From a checkpoint of a small transformer trained on Wikipedia: capped logits, a variant of Adam for these matrices.
Each number is 500 + 40 x the weight over its row's rms, rounded and kept within 0 to 999. Layers, rows and columns count from 0. Numbers have three digits each. The size before them is the row's rms in percent of the matrix's.

# layer 6 attention query, 64x64, rms 0.12, rows 0-63, columns 0-63
048:456544493465565503547491456573406431509530526556520542491591473431540505520500435510480509472547538516436392496494467545484453483472518560517474516467511538504465486535512505493519545454501494
201:562506545462500515462535471537447463522568530514432511514499557483506539437555507506475455539475475578508482586518501505433507562535545492495483514517547462487511562518479439512381447489477494
082:558492508541490496438471474450505520511509495467506474591477520470433516410429572466505528527504467514526472494531538477477471543543455439514555489558585445482555525542499439519432484475454508
104:436482451572492523526535535465549514484456463481526507467494497507521463523449479501542540483497543432529566429464503491562495450462477470531509442494432541534541461480506560491626572505522514
089:443433447582482539510483546420496565500425505442551460472511458490499462477458504474528465417528505437494487458511492504547475496479422495524558467482483475557565432530502545489534529482480515
087:448490456452489446547528474488599524483454563506492546469526467551519549493486469462582521481470448498484527478513487566500490390508462522426501476469440495536443476467503543515512530533573528
104:528450546500490495502410501523467472520519587492485536548512522494469552489525477502515538544472462534540450553493508453421513510512513487544504555539524411564541533492591450482405447492504477
083:484540484565492497575540515434505498527418484479567514524462461535458426502447441497461565486552468545541489508547498540543470451505464461555471469533522547541520511462583514424520543517507510
070:533522429442558494451435571461505538496473526466489511505504521578539476453459456543533496476498470509530511483513471592459480483514522540540524467472473554444480564447405540461510517552478446
090:466510418531509494474495464429535447486424505429549502493500450525537529573491544469575471496442528523476521455525531508524526426510499476477502484504452507487515458513490558460612579529541484
101:559570575439492522451485467521448425563492494497508503530455513503492582414461532438493436481485465584522526484479506482465461452508488567468499506507511504535452528521542538556452507465446500
094:476547522544504442461477487523579492551513481512471454447452530518518405434521471481460522487474473468595520443551482491514544516468542532516473471523532445551553465522563486538513483527399495
112:594572496459483508505562488487476430495538542488494515497540541428466535449533523478444426534463535534540456503572459535491550524542559454505467499531485463494515539537534439464434466444495496
075:482421537505402475459461546438490520503480383442517483435512471500535496481497533528492382504439497461470512532519502481525533503529474524545516442511527471514502445565477512502498507536469435
062:504509510493493469497474471567464417436573593507508472448546533468454520534527522511584483523528490579480526496496578480455525549561471497472490528488494474449510486483582433519457465551513523
244:454519444539496534522484507486530521509445482451551498547482439521520495568500494470507518464526532437505544416499471503588521456422474488478481486523429536511531491469481584457601578498489521
115:568541535487542554440480427545453488494537547488431402480490507485530556498462476518510529517452452572476474533495522544440557522487527476486490531474511431465445488514474478430420507538500528
100:470449500623470531469471570448469534498484487527473471513561469543448533447524452485529540532522539558545444506562422539536486510507519395524496501533523499485453454517503527479508533470538471
106:489548479505536548481472508570533479476430507543474508496421530532461498548531447602548492451500506560520509481475411472519512544463534533557515442535476477513517449461497512431483524489596476
105:453535485539496470564502424420492482465540486540500432454431487524530470517463552471436548462538529478508477499505457507566596466510500445492548504475491514445538477525496553497590493460453533
107:505521543537474398474544531528502475542498549490549536541532500467540595502516553529478453525538452460467510564473499497503457542527581531549517499582529502478480533535466480559419513456457469
083:479524497535512516502493531467493532548543577391529572515455498487520540422522458561570552536446484510486568443468470498514524537534501583499454476521496474478473518526536484495476528415526557
111:546447495502483507442562508474469568426479574535502500502520509495489466443541530543551564554387475511500498503461581482481535523496519511476497453524506546456466484562425453525501450444515509
085:465509485486424472461412445526514506489494514474516478473576503456455478537528541446486508495543523445541526482434586520502396507525441414558513494481458460492483506472518484471588515508517495
110:549459522522616465538469525573483492528468518509497530499511439506518538449495480414537556530466513552494532505433512416413470549469525481487573460519524494518563502506519528505460462488449517
092:483434506526489558468437512529455527520492481522461448612518569560553549477443449561495473486445484522527422509586447502508531483481531481546540472512493495576530535499445478485515492532514504
090:524462514475520511497445509571497523496456571533510453498430541504455468522544572461522476471532405516502480483490438480471425493527474533476460547506549515583508479447489506484559530422480581
109:493529520496596551528526518464568448449485501471575506452525496488454483488521444509535518487457459491415534510485516402577550466459497427528529541496461550504487472497584517514544524479502472
098:470547484511484529413509586470521562526493536499458453512503452412522570496450483532479443452461472526510554438545490468538499520572468484445454534494504542594503521497485474478487486562541502
088:530487510457553544511434487610492573429516554460501500456455446482540429546510448448546522464494489471510469502531562471567538498549511518485513466502506468500459511523555514521520504437587504
091:555465574492499512497546560410501496460559511505542497459431505536489478536593523524479466603450503557555480468527486489456516551531557481574441507517535497507495493496523492501456498532476432
089:474449481496528474535465481535614491472522439471522405449445521491463449551534480477407535520441508511447481467539528470537434510541484552521454514485489489512495485540490462488513585472524450
083:490517549475465501484467477606470436466599520500419499488509530430519453501555480507558464559532502555520519550552508529425515556517491471505438487508472448492489485491466437518462445519477537
067:453508480469471502509557499474459539502457451523571512555544506493437525515520542585528491531488460574508516540514447383503602497451527515506508508461487576500491475451547508495486544453552489
065:529579490465553484523444480521476458464564553496496522540549510438544422507470440484461468568515518553506460461551557576448461508553481495507473462558538470520444494480468505495504471570463454
092:579503530461441533478508526606445381513550529450495490482470518429429466500549498514518467510512480559516486525524515472430539544495516496484437517490527456495452539518471481440452453511508496
062:531496410455447527531576424456475479484504522497568470497557522466448545537495526551541543489498480490506464545506483533565486482502504576474549529541589540537583504482436510470503536527474472
099:539498521435536489553485486518459476489522576516467496490448470384453468455508464498466438544485514508478546469458557491526470584471500601538540519571505476502452533455555508529502448484518498
084:444478473460505533505492457477624529411478458459533444468567473486528490530489549585499511491482527465524482493505509547587470467528468519540546457570502534506549479550511517477564517526460526
095:529495538390601498566489475539487446460523549599493506530486429433453479502512453508441510543458504541481456448498531469469456537535530465484490515540492479501461519484540501513476417479506501
090:512528532449519579546513500549436455531551555534473549532479473437487464485543466496495476527472514557460454516463531512487548530533478552518485525504517461471427468393543470494436443476437550
091:437552446563434433427465536450555517556434493498524535510440527521554523503524564464495496445502453468572470473491435491529517474465442493518448517472481522476524442499470508511497545428515527
107:554487492557496487437491465478539536520458513482472463488435531583518543471589535516484531463512471516559511526523446498539538548491489465512519465515538527542584525562442511404496533489561433
098:538490513455505547585509517482542537465467470536488472516517438536517516423484457487548494523524566445511516446562512484525502420491540478478530551500492529493485552524596465493596481539576453
122:488524544496541465524528507546420510533552542596471551506478484418508522413494471462460449558479507534500478518433538446431464551530511487506494552469534413481439489485511487531469450495519495
090:459583461551449430444543538478503524530472445449482537560444548505503567527464531429510409484520504454555528494528434520507493479443487464526449453480482475489547511489449523476496548523522458
115:560507534470492522530472475531501394486591502529459485533516525425505522512606529516427503517439541470481502478492464502465479489559529535507448503530465498457489494497533539478470452386512544
077:493480519535457513529509524492495510504461455503571457471485452515444488451475514542525522478549494518497606445492534485482519465452495470497485450492472599541487389600479509533539555533564521
100:581585549469498550507506428503477456498540534501540502432514505518514469479587493539516522525560506532429484479473548531463500527466521553482491577558530492458450534453555503457466454514500423
101:502467494547445491543543493491492591485536540516565475414511472466493471568488504515538531492509515493453466443463573453508464446490518449551529560505497533388508435479542533492515546502464550
091:581508510465518483573417456448500503527475511519497505499513442459549505493526435487480468503549511453475475387487502554530514497514483443561485478506426464534465529433531494554560457496484424
097:466498510546494552507532544509537510516471498487557526461474513501429395485405492443542501398531496501541579505479526453507451460491517527489515490458457538466469418469519526538513521535575525
098:548501458481579492471444473494469521548488514539546551548477517455528511444546443550428533500465543488417488484448443504541505571489530550423473589496541509537462523454538490499452505483478496
100:459494470507412462456543528498502502519488494502533551488483526463474494574408473497545432518542468451526581564502545434453465456446487532478467453498508440514576418519521496513507485521469538
093:447490492498504522575502422509429419500564528414488436565584504525466528526567483434482495538523482496488492494526495493483470462558482472506462537458472543509470591469500531483440481461499475
089:490472546478529536517458511496446509457559459471512468452588406499567438496575478438528489538500527531523485398462484477523427486571500468520535538514501525514458490448510435480537465498499499
092:516525483512494511534571543444505566572490468570566569510442502555536468479486422502581522476503498493447472458422429465506507539548517563476490542442481517491464473514532522451532479468502472
097:543532517462521505547503483536523504479563471532540486523531496486538581487618497504516528558537549453468466430465489568513552520499578572496486536543508511500445524481580476547466540466503449
093:463454487565504509464523572470533514513437490527501534508426485533539454502425497497505444492516454504567630529521506487508460527486421462501522428497487506518579427558453497497521483507490497
096:537501531442511472463517487579486471553527534488467534572552592433444536488475506503408420508480569476469481498524412455487524523500520524475450448531527515563513517512429520476478487504509504
095:452499530485574486596466512494426514458525478471503458504570482501486457508514481518497585508494552462457485453454499552504508489476524564555478562484449483490452519460562534556581561465449484
096:511509489538467486503505577525557555494468492464487493529462571525471499439454553568535519485493462511585547565506523530495426492422470432491514424486529490501510495542501515528442503499611480
082:433465542551482536482486548541548504488455516424440428494475509571498455493426519485511529445472434506514530527525518466564461467517449432512556455442479513429552440535493479463507531525519494
087:483484449455506411457526527558531487579560528486423466606432550539480534524489538451467475430461474554539482511492545458520508516465530536524493535501501475528525480503441480478514508576537496
# layer 6 attention key, 64x64, rms 0.115, rows 0-63, columns 0-63
129:416549413561500510519490518465501510499457454470591504526501445546526473557492501500505503445520522432542549433495493504577502440469494488489502447503434514524523468491494581473576564479522495
103:525460575524508516529539520493507502503521527533418514445500535440438485482453490491508484525511467534434475573486540441438501505525480469525546535475531451485518418552528439590448439525434505
083:518472574487466464501495485479468531501540549518459465459504521496496512449491473508477495539474431563520488523512517527383508534534473476505519501494621427420535480550466457512455433518427488
099:520531439493538500494459456485475483522508455459565452575487481460545513548537486469462530492513511451540526470531486527554545502423458496451450482506429520460468566490437555460503607461552527
100:449535451521520506514518492505483515532523502471541438532541482537528541543542520520466557474485499451481505501491431569581550475456471536431421548444512542508522535430440447431533576486488492
081:451594455447555474529453411509522509573459433508471490534441526578561499540512546463450505488496537488501516475460492531568457517452512492470470441475486545498451536501522534469529570494516528
077:495455519446428481407480405519498481500499534514424531489470478486467480452453530516519468520462458521491486561487570507444420532482511486466548475468527484399551450508530498498484446536472547
111:538515509505512477511462506467467474522493496454566496560499444561514509495490520507547549474527500454516576516522540531551524491515454550407431463565471532532434528459521530495594605465511527
103:501546473472469484509504529576486458539470483472531499548565499563512491517518502527456540467536555462514541425521500516509548482475530544460443488491468553497430567400466526458589534469564460
068:493580451478531490545463531492496457547447449455550496508482477542518563484488509491443519506458551449480493511475462508515511548415505547489464509510445560572406593519446549506555528487491509
080:534493543497626507481526449496473525530563498481470530507515500479509475451450517574574550483517476453539514491489546468553434577463507453502499544548561423484522463518445524505494436516480462
105:535424411493525483478472463491577497525499460501480461562538512496533546591457473569535515456550572475497495441452513500551562446527476506478424534503491484504540495529467511508537565492539550
065:521537532554482514464373518482513510508502556519485550417463572443477489440467456513515415506524471485467436509495511483455499440461533495445443573525516517519489484555491545568490512475506484
151:465504402537510494529502524503538517530497476474505505525531495521574477533507511547518537451431543421499497477498407528601565522468476542496446480531445532526547519503495563433562563496503489
252:455559424531511508505471504486517505508475459477573502564505446529542510548527505495513513435522545449505524458494480524597503438428502504461472468507427538531483540488476578461577588482526512
042:569460538499474493484448508537499460508535562533464442556515466425425531443474501485486506488515470467460428528508529498464492568489540548438396523537518472561542533542461480545473469523450519
102:464528417526510445502452520504472486544429504469555496507493452528554561540539477500487480439547513404488557474498466558542447482441510459444472488501437501559536540486496574506549505507561517
087:526463470489479604512550466512499456453502491427490469470454464516528471506563551484454474534479494444433482484519447562556476496530456516439414470570481587477478498449502491511541546477502530
087:514500547453525540411458463600522508481427471524508506479541484452485562522481554526560460558454494462481510479585468549446500510515531451463514434486447457550473540481536455507540473474511528
110:537467548528491493476523507454498506459532484506415458450562519462501435491546414521519498502445445510464509536477565487422512506547509473515535573488583482465490497539505468585460420480481537
100:474497448545488502512534527449534514546496504460542470537512521531466509518507549462482479490458571531500518477490494486564544532502469408481436460486449505580529489464434547381566524444449473
090:532548473472442532467556525492500450526477528499510540498527503510480504480471562506509561588508481473451475489515574475476481497453501506421481469505557463406593495530478535442507525471606458
103:500527472541452543574506528481501474518442473460576494523530469521523450538525514433477565477514492428526510431514408477526506470451538537437493492444438542467507514531502538456475559416508530
080:529495502419527516502497487482523571519514528523474515486486541382535518452534454518443524466552502595490475588507516522457504517517468532512541467535521536450543541499441465452418455499447474
098:419502448537523498459532487484467452519491418469547461507477434500441518524445538472498547442515530425537552456483505513524469526447499517478480451425459551516491528484411523505520573483570513
091:476429474462444493506473442494512450578435542494448506475510397461486508505558472496466470538426514470554459463504450503545507510472480499489469533521458498549440491394523471564509485552489487
095:498530501510495465530566481488514532504491559556439495574487484508459550540527547435519535465562511492605499434576503581499457461497473497478496486508523417502469530503495431484536476446437538
112:536493577495566473520501485539502493468537529483435487406541507484450465441432522552547502535478443543445518502447484472468420510458490482452566519463486522476435476581518512457471494444528482
093:469535487442506535593485546510515517570540588553468478507451488479536559581455471542479416573484483533425447471480492522517479561503501541458505501473507433524526467504517497551494488522478455
092:471558539542459550506485466497519507487480463495423534438577520546522525544482525506507568557598463536516510514493509569489505475493533538502508512466501461454458477456441587452443450524562541
092:493524398553473465492478545498521490437486520464542501533517456507536461517479518463538531506580532400498504471501501524564543490489495549501448487499398577535443512528516558463546558477464529
099:510474520516570477517499491547541565385419616492459497504536510490533532478500529444512473503443432519490489483507560474483565498526419556545503502507508452462516519516502535477468462541538463
084:546474438538524393455465556468471489492497475443501476567506533516484500489462485418508462563516479512505447591511535457452497461515564451431517478484517502510614522500496495542486479522501475
094:567387506476450503530461489514499520428501534467470614516505501480508496448422420475518438504518514501497490540516478549448474521497473411515505489511475435511505476500517438521495434486461452
070:580536445467537560480468434457463408446561500492481464542537474490472473493510484446531540454481498541527464485555486479458522401509543526519484464504476557514547553509405525465469497517515481
091:561424494515537486502504496545568570509438536510445512521492500480475472452427538465488456577520493532518540527530507540467497473562470413543542455504541476529525517497519435529474443491434421
071:513544473546458453447452581490480524587461454494531545509528535497500531572491500508458537479416484502483458569560436476461463508481504597484460491442529484514480542509500513517463485572447511
098:495524524495457423445547542489534532549510466490487519480446552516444558486461585406511531448531483484543515541538518534415466493512514575517492475489521517467515464533458514587446510518559533
077:505541470484458466477512525480525465484516508455561534516545556535536520533542519544474496453479481436456377504514442465448581514489509637517430468481504541498488530507493499536513533460486508
098:479488491516468482467568504552492519496480555496437481463490565485445506446441567500486498485480451590594535557550533484470473521527482432525536504504511568478504469547422466542421464488488510
079:514483493508502528483550509508473494414533562517465517428497461496529507426435496478535523511511519543536573540516575506480492532482528469477583481561482556384495447440505520485428459488524477
097:498498451474482613456437474478521527483464487494526491463465403482590492496542507496504561489516515491502447408474523531583549522478491531493486496542502475487477530448550510436572546455525519
093:479479512493456504491513518468539499553494504522574500552527536524497518543534505527459474500486558478478429460457464551543562493494404525567403504466470463566449566572493463530535539488443528
096:472468556458563474578500516517486466493488466482503386473423468562437511493472535467410468510454550452528514426533475483563469468507484527534484490474436522498453462504507552528485500498558520
088:500514544527490516521583444525440512477516510508490510430504432487485537466497480455524556538518425584516514506489551451443434539545533525534581515491514531405460469496539531533432473491537516
130:498511481504470514523445462477530488538500489477562503574464468524557583543536495498504498453552556403472441433512432516563531473459508530465468507498486490614462541463473524483537551508510471
084:477493417477472516463492478467577551492469446440426526511491515470472519488454562537530507524524499488515572531512560500575503453482468496468476418569475531506492502523471539446574523411542482
107:494533430448495490556503536526521485518515437502508477596460500523504488501496492461521533469497583430428541434470503543580487431480480494520457474506454489573532510502457559515581571499514483
105:493547494527514474450528541437533518522494464417548507442453546537522499461450570437475553401557503418529500561484510537514491496493486541495474416511461489478480465511554557530485515444504515
107:480585447514470476487592494498472488532508500489537501439558420509559487513488543529505548527513526466521547475490574497550477516476546571490509474473481586448442487481516583560527547468527537
107:481496511557581568492463485428531543448490493487486509526439417494530502490477547428518541488539540463527542458474502505560518510475522523471581511574449534506443536434465570485541496468453496
094:546570548489541487564550587550463432535476543564448451454437498465498460463497523468493532532505493482464517489471548533454421546496533493516465465475452435508538448442495513475496519490555453
094:404431500484529430517555482432528557496472486479548573475565533533453510514415447453526507456479443485517510512496456543529504453540477493512558510464460517564536483453479438477514505553520517
113:536490517466456419490498534539554438538587522527446500535446594440491546518524474475494518510502510480457523489554493502484469520523553538470494539549535477511467503462430490534478461590580447
096:495505509474464514588481475476569507515546482511456542492429529538588476459518529547567504459437492448503512530539509492465539469465462513488508521520468445488517492582408554402487506497504554
094:467547428547521528491511431478472517435455533503537484449521464554527488464551487434493545506546510485571525477489517477549450497495455467479484478517483566440518535462515548420452581418495538
089:530438524502512476504537469541506482492465461539546503424403514496474464446461486510485587500441507491470518522440463508481434452560522516539460556487459529502427472411459480551492489479575508
101:524520492530505446485499425438581527457475473396504475510454425542481520491453492544535475484523538460508527547529526558521478444486468512488561442485456587484477498531588541533473501499546493
097:528466521443545501463477529548453491476570595618443481518491484496493511464534427455468496531499490484472479455485481468448471520503517461504429576498513479517493565443453449517534465464467449
097:472475494479473506548514539495540537462491446501449542579515575446422559530435525505534406472439555504471525533553427555530503522544475467479510493528524442526518530513487434503480487565476502
096:565582492501496541558472463558487483497450515494509484472527408545491466498474473515556497496569399524505577508501526524441522432480528486475534500566460541484509437452482588528520482485506528
092:570510554543499525532511498505502507503587577524488388475479561504487482518487507520456402528525494507444480408520498514484528479500518522527492478427490446531520512524537465462547552452457429
085:533549470451504576524512532556423510517481578558511483445511456462531482490566482537430408549511470513539462486459485489478516536451535504525459552472494437450518525482547494450564510444488527
089:531448498487468492557475516471540527500431480514437539461521558404463573564485551514516449490490533544513436508479462448437470537477465428487498490471523489560481471530471491493462469606523497
# layer 6 attention value, 64x64, rms 0.0947, rows 0-42, columns 0-63
120:487466503512503488523522563494429450525477571508520485535578442480583506551521474502553578501540515524539447487579434447581496545501520469462468579496490554487461479513519445481480490529461503
114:550558491474488532514512517449525544533485452480500524527504477559574460479458536491524476507503474454512504507552491466494508495464508559419535448416463507452517525587490513409463387454517475
112:431476526620523532511488553480568502523469456432469460477462487524469444429469552414524521436549514550468504516504461520540451478494424552490473479521443502476486491469490513525475521524508553
106:472510440501600521445509483489477485501517493550487479477482512435453458457485567435530468460501525469502476471424593453504477567549467454448495418485504526488493460530503486512532471485582560
115:474491513489559535583480527504405541506519475518521492574474485458468542506514529458465452522471481513460415538400449549491515448468512469468513483554516457518523435429502440455475512445483505
110:432494442607505450464486471502433470498513520423528433518508529471505462416550496572528477500465496485576477543556451470452508556484533463508501493445438441526466520478489479498527473504457483
122:511495512537461484547520552514514472573490472470473500530546532499543508545531520510431493473521523507531558457417489466527518573522543510562486420500525443471590448483543494520520497615454539
121:531491484470500555512488485495482463569454471543502564528460501453508490493436445517541491510585471491532491476363482609524500541502461483553468427521473521457484560540531485499489479460530490
111:508523522485508512580602474465463428525553542515519467480558502551422388483507571538513497517559432429536560521510468519478476555484488541473505503525472499482504517517511542466502491532450478
102:544522485561533521484564474588521573414482472439564475549405489529499538529449532495480500489510501514521521493481547510464518579576465533496531405498481489461514540522434518525482506502491517
110:477490504508451486450457483466491493445531516460454514517492509565527561540521559479473546491565367445521456477499482477483435553456480383492488499537492561479542501561472526494506470535500496
109:483544556537509526499471504498431478412411501474475536497431518576491490469525580506478604495550570521510522481459533497558460522485496567525547473490453465475536513475537497498465477525566524
118:484457511513530598463523463556506538464495494590550532544469507537501561552507559476513474451494474467449526457515486473515428531449589526455573459510526475513496538527536511512472448434464461
120:512547539498406518444531520511479452515475527498525509431498517495519454503505555549469498480535491531527527537509555485553441525475618423550447503585474558554477538482449535483550512467487512
134:512508492497519429520491599468484472552507585532525471531493449471479458448549507524514453493503428505418578455556553505505488520489505408518507484565519485455511553482494532473474522517585476
121:449473508442519501496454538533516483470506531476479494524505414469505524482494474451484472503526460506464509478520485471484598459469517529655562508404471490499556503504562481474516479507462425
127:534488479502482449476478541520506557504527467485522404510577504578581445504475575439481501524475469543599534507451520557481506532546568512579449440491486496516489468518470521501493460489524489
120:466495447535523497504502467552480479589490497510518538460560523502521542517488534555476440409509503496502570540516515620515499548491460500404493527474453536464517479458500417528455466531482537
118:535534502428519425502451505458466479524475506480511572523508525445489469470557484552491507514512542469482529465512484436507417464521522493504516493532499584471438496464467505441454497496513348
106:485503422556445532453546505435484480577499459458436501500500532503459512537520395572583472508458495504563455475471512492555516508491535499557522527503538481495550582456450515508470510533481474
119:508512448483489486518539490569491452538555529533536472460605548534472492487513493480499496533516491526530502471467585417484477465492472410472523497587472472497492434424551483502506492409479466
119:485503471481465543458472398564496463501531529533523519528474544499444450411563555534451485505562523483467494485426513483525512487528475519429411521526484527549531561524477518507548478492444439
099:505530530454499535502503567419363417495580495505490496552518538579523442503525527501465510440482506523464523507470554540526462523517509493470413510566485482512520532520521548506496469534540504
120:474502474506501469523521526501521608447464515509467470456541610502476520496509556449548513523545534526494494536525511478492427488432495488457430474506488474483527531512483509411506506435380512
114:461464506566471514489488473471489551585472497485531577502566491557480540528419497453555491450518471559475508508554526572532460516428396506490500507460547441456529460527465486483470490505497536
127:504556491449545422448544557496510524470538491477511587491538509468502486485485405517489544510479581478498490545570500518478457569512556518511525553396512483495484518453441533496555502493508557
117:453485501484486474484481543415577500531595536542495458510502512538549530481519509572532541508458492505442469491483496555524535561460486453480537543475515536560531461533408459463505521488422566
123:492507516513497493520548437525532548509431522442502440475520488516411443517464532469558555501545450474507518530433425526483507517539452523530541570533499556479429450493492492485512541437408505
110:520471517581535482470579578407550519484459507426512598497425520522509486512494477485463452448531472488530505580505500515515473496554468562538559521510515587486490516517501490464481533492493540
110:560547437526485488471403517450474410527469481438467534447498533462561530467459484501480481481489463498496460538519447571488573470455459488531449494493488513474581522558474471555480492510545549
104:473598455576472523515485548504457515511566528424464488502464514471479505472587492431518435544559517525507467493463451455522491506513504514419437498490490410497501538505473495446498474554486554
116:481555561496400492444546582512507516491494435472473486533490517466508463486525584477499587434571501527508525536540469519489513516422492421528518494511547506538544468461490488463490539541480565
079:487446500483519463463541420506516446453480568500450400511543472482430539520456474547532494508490456533458468505490543490527440524479498485508446531530497468545401504505540478513544583453466441
090:439481501478482538416505595454468512457410404442505550542559536527501472540499467543469566468494447531531475488510513498494528506435516463497517497486510515472544475482510451458548516538449570
081:428517479486526519570582562463514560427493512526529401512436523421426501458490490510518485481507492487511539526544498522500547502424478439522546491577553477518477505483513550529519516459456484
082:442477500594481518485485498518504582512496512498519518523522483530504491453450464511553620451491462519470456495425458430526436505523506476437543454533486563527429523493550485549469537530530519
092:508492493488499464545562498446416476544564521484519534507560555494435471501534450482470479524515510489467429505445467472489496597521540494467496435464456442514463552509489451604490431510481514
075:501471526504442487466538436490462542521566529436537444561483435493481480497530466561447457465521484507546510477595521491455447561566496494428494491542554521552491561539486478528515518536558467
064:456507479581520492516557508475474513407497436558483447560485537570448544505491469485513450534475500480492578440573413460459501522511482518447476507532495446498460473474450463465449474500474537
068:466460498487406309454486484463523428507519518503508492490370522532520497473472502471504494481518466480494513493529493522464526514499535513508505492449503518499479505459467509521490482473566447
090:509478493479536453514538533573471509498591487566513405538509489477486479472492438538455493515441547536446457428496543409470478528567563531541465500437507472520496519530505479567506491539464509
084:433450467507540459417522543494486527518543499531507395488475536501552516462452504516528557497563497513528529525529572547495472543462472449484492507593553470513496528542546529543567507496551563
086:496484505529482489541421497521487489490577516460475395491510566521442478396496448498473557530561512474506508473473563509500455494448579437556435536548474489474522474542488483532512484502463539
# layer 6 attention output (transposed), 64x64, rms 0.0854, rows 0-42, columns 0-63
118:527493536448449527485468520531528590470515435493517502503511497425566446498507444438513545470524526495497481492458558512510532494403462489477476483547473398495531417440493513499540460460548535
127:464557551477397529513540411485481470521468499499528525527519526461488536561457519533449502467507525487508554522476544474472449478497535417435506526517422502483500540475515501617452495549525468
104:542476482454484540434469507448542465480516500418498499492526490531462484529497504538558436455504463516577487483551579504461449485455467494574443418498454519448517519529534543453411500549507493
111:481475494462520494449482471531550445485508507491497476506525465534429444575498469533496550591389550526461479473567508491495458433479572530495512513547494512500570569517474530515453569471503529
117:620461543501473460496514502535494433559483565500487541482482453488453518519497494471415522447514516562541480469485448542561530498512549508485470465568609502504531488488517501457553526540485547
112:533480499454492478415479510531459527558389456536488447431454473511544507466526467425496441444475495471408509451492533499504502533460511445531504523529421501485498481519501592506471536505491474
119:540502451438458464495478533517522537489468486569490523490537480434531463561455488527536458553516448558530439517544427471529503498507484449542604528476563493444493426463537469442476522457488504
118:469480476492532513510439526483455479421525458482474460533489462509484452549492529587497525416474524449560490531514493444496475488572552491439535552594519439500497422439484469487495473532463530
107:483568558434503492554537505518439522549502485495521452468481479507448438549457532463502519503486486538521524556479509477470430456524531507480462511508430540494419543464575529465519518446471384
095:489524550482561573456477482523531470512476423533501495518566505544482584460529555542514527603481475472520536535502544515493476563514517446538560495547518508444508534470487517470473497618485483
119:432510455496463513450435475522398524536475504480467502440536532415523531462578476529453505568476574531499546478533520472448470552491537515482508470495465448495546544468518478449501420486470510
105:521517495551481523511470439500556469519612516516469498497573441513489443471478566482488434490517525457543498540504538454443472553458514405552516459493487502468519542452471515458510560416491479
110:489530539499494425487508443498474471474482445461426523504546536483493518491487557439401537596498529487512504546493462514514516507499482440407472531485499522436520575480482469499539564519575548
114:463565491578541478478445511558489542499523447507527502395435496451479388483538479490506524507567506447502467462506462485446482568509496494466536512461497513516522476534461487469434463549550453
128:514485484496520516562462465544442494462431451511446484477493497504488467479570507448555567494477442520515438467423469420524426426465521567445508443490492506478535512548506418543485503489496497
114:500445458530481509532502510459380476522475490511457515539559457548534542507477536441498475492516494571522459442532499536500542500479454481483548507481495435553510548471604517567485573461500554
119:473517486456490603460485489627436491477478560537572525499532482453487492484514456525543539484541463452538476523548513505533421541508485422522517578467484501503515489549496489503476550538546477
128:510526543456477454513486578496495590527492489433477567516462486494531486521448456478515445517421547490523538543485528478585472520506526458551506511592507531468487468546457471495439563558449528
111:554549507551444478573568426498491490501478475524480423500453516482504439479537515491452549460526503465450512526463571481545452459507466521468583468477491415525565445539459481501518537464489464
099:507432456492443457436537550490506539508501429506499478468446446469541558511485530510505480464468418410462555496490451399502525554483486537425525527434533481537558511472471494479483497503471506
101:513475559490518516524527519562458465517470512440524532501471455428518425476499580457466488531453479507443445478519515539474525423468483578533537547525521499470439533580470499512511526420479430
101:470504522502537466535495549441479470516458454481509475427513471541487436528476460558462532504488572509434520475532531470524480522509526496526474510479533465480537352522468464450497485554550406
094:524475513451524501519487489526522499485517574514490542421489469440517414498463494543506571494496544493539458512450508410540442538467561483512482495453429521573523388498499482453512502509548457
120:552574526502454531470514545508496470540455508421562510475556574490442443445432485468506462492482447489437519446564513489443527500568526459515513456485484530515470498486489491491532427591509496
105:562488482458453549439487546476473551476522482384473535560482532487503583514429519519518508536478528502563509480512476435491527525523476450487435461528554562464463515516491539549478459486417513
128:493484542518465482468503467556520550467453527585519474521435554589563454530474489497527450550450496458459494525457539519483550563550489456478507472459483558601537507500483515535484420478501496
111:500451408494495456492544478567506611511474509430496548434540489526538558551451417532484457529496494513478509498447520521480508419544539504468445502504534520514547475481546434500523443515494510
118:493574508478500504505527517517458495563595481436601424516493474573493504478521524489494472542554441561540534520535537554500489487524444537494463499557472487459484526486535577459516466485420489
105:520527510544494509432569463444535543536512492514540518508489593540474534438509526505475464553530423505561531539504528468498450480514493500458468451569500460569476542517516532427393482472522515
098:435475394495484543468465534420485527528477516529522523506448501456547518475517449543500446434441534463526543417494508453515476519535564498549529467519527529540450475501481506524460482602487538
102:499447493439435500475461537493518419549448466538478522484522481456534475564435436491513512455483483519423464502515538461499486524474525495537462438507518546502532428487502548458471414595494451
114:565533453520454489447519522579497537572504509506454518454528558526545437465494454558499449503541526534568523476495444481474547521452443526502563443481524557472504580478565527496477477550511477
084:490481447497482502443426469482439479520533483564473513549518495497420529547578481565516455460519469497520477447550533533418551536470530477567490467516488473492579510449517487508555588499510464
093:515502545517522474478438568539477513462460530526526485514446469508541491452439581530492533499547489482520468433489567460523508523467500490572474455467486467509467369498518527545493437580547500
083:505399471495510485524512549498457555488458515511514486544451487517457541502541427500494502529562511564505572613529541528481582508463487484544544483456481533530545448512560486482576495465464487
093:454432576520516438522456453508537474460392567493446481499496487486422457544458505515529495487525470514490485505457449510495425536427484457501535494495443466527452426449475508514480472527445530
093:509502467468519512500455435512475443494562523437487452535463533496468539527522473424510505522473539564537436469522454493552470462544505533530454509536492460546471600452488456474510523385449504
084:526507488494521558540388444546559464479576484542502432534486464478465521572606457503496544535491474498517458512469497534432471551507495484510584494539459491511505569469493495481543490504544523
065:503418481529490490498563512542489487533583483523534401496487530557445514541415475519510554487499467512510594473545570525469566469536467476530539461486495498511526561491524484543449454460454504
066:469523524532461525517489484493512469485585481528489540553472514456483519497512551493512520439495517493474492544524587462436498437543446479477512464484582455482584536434429416465513490411487492
097:516524480499486505484532452512466458500567515491475484541522497477479489544620511492479478533467474494532483514499486505518468479528533518527448495535449487446384655468526517487497535433444514
081:478527521548512487447530517521507508472417537584530531534509426482509509455484549553495582502551429510545563539498518530398438445439482496550552463465492514451481480501486549515489529528513523
087:508503456539442532474527505540433444508424542530436499510523446480487484447580495482447520534490446544511462503495460546522473420545538532515470497492493482489449554481439521489458601422520494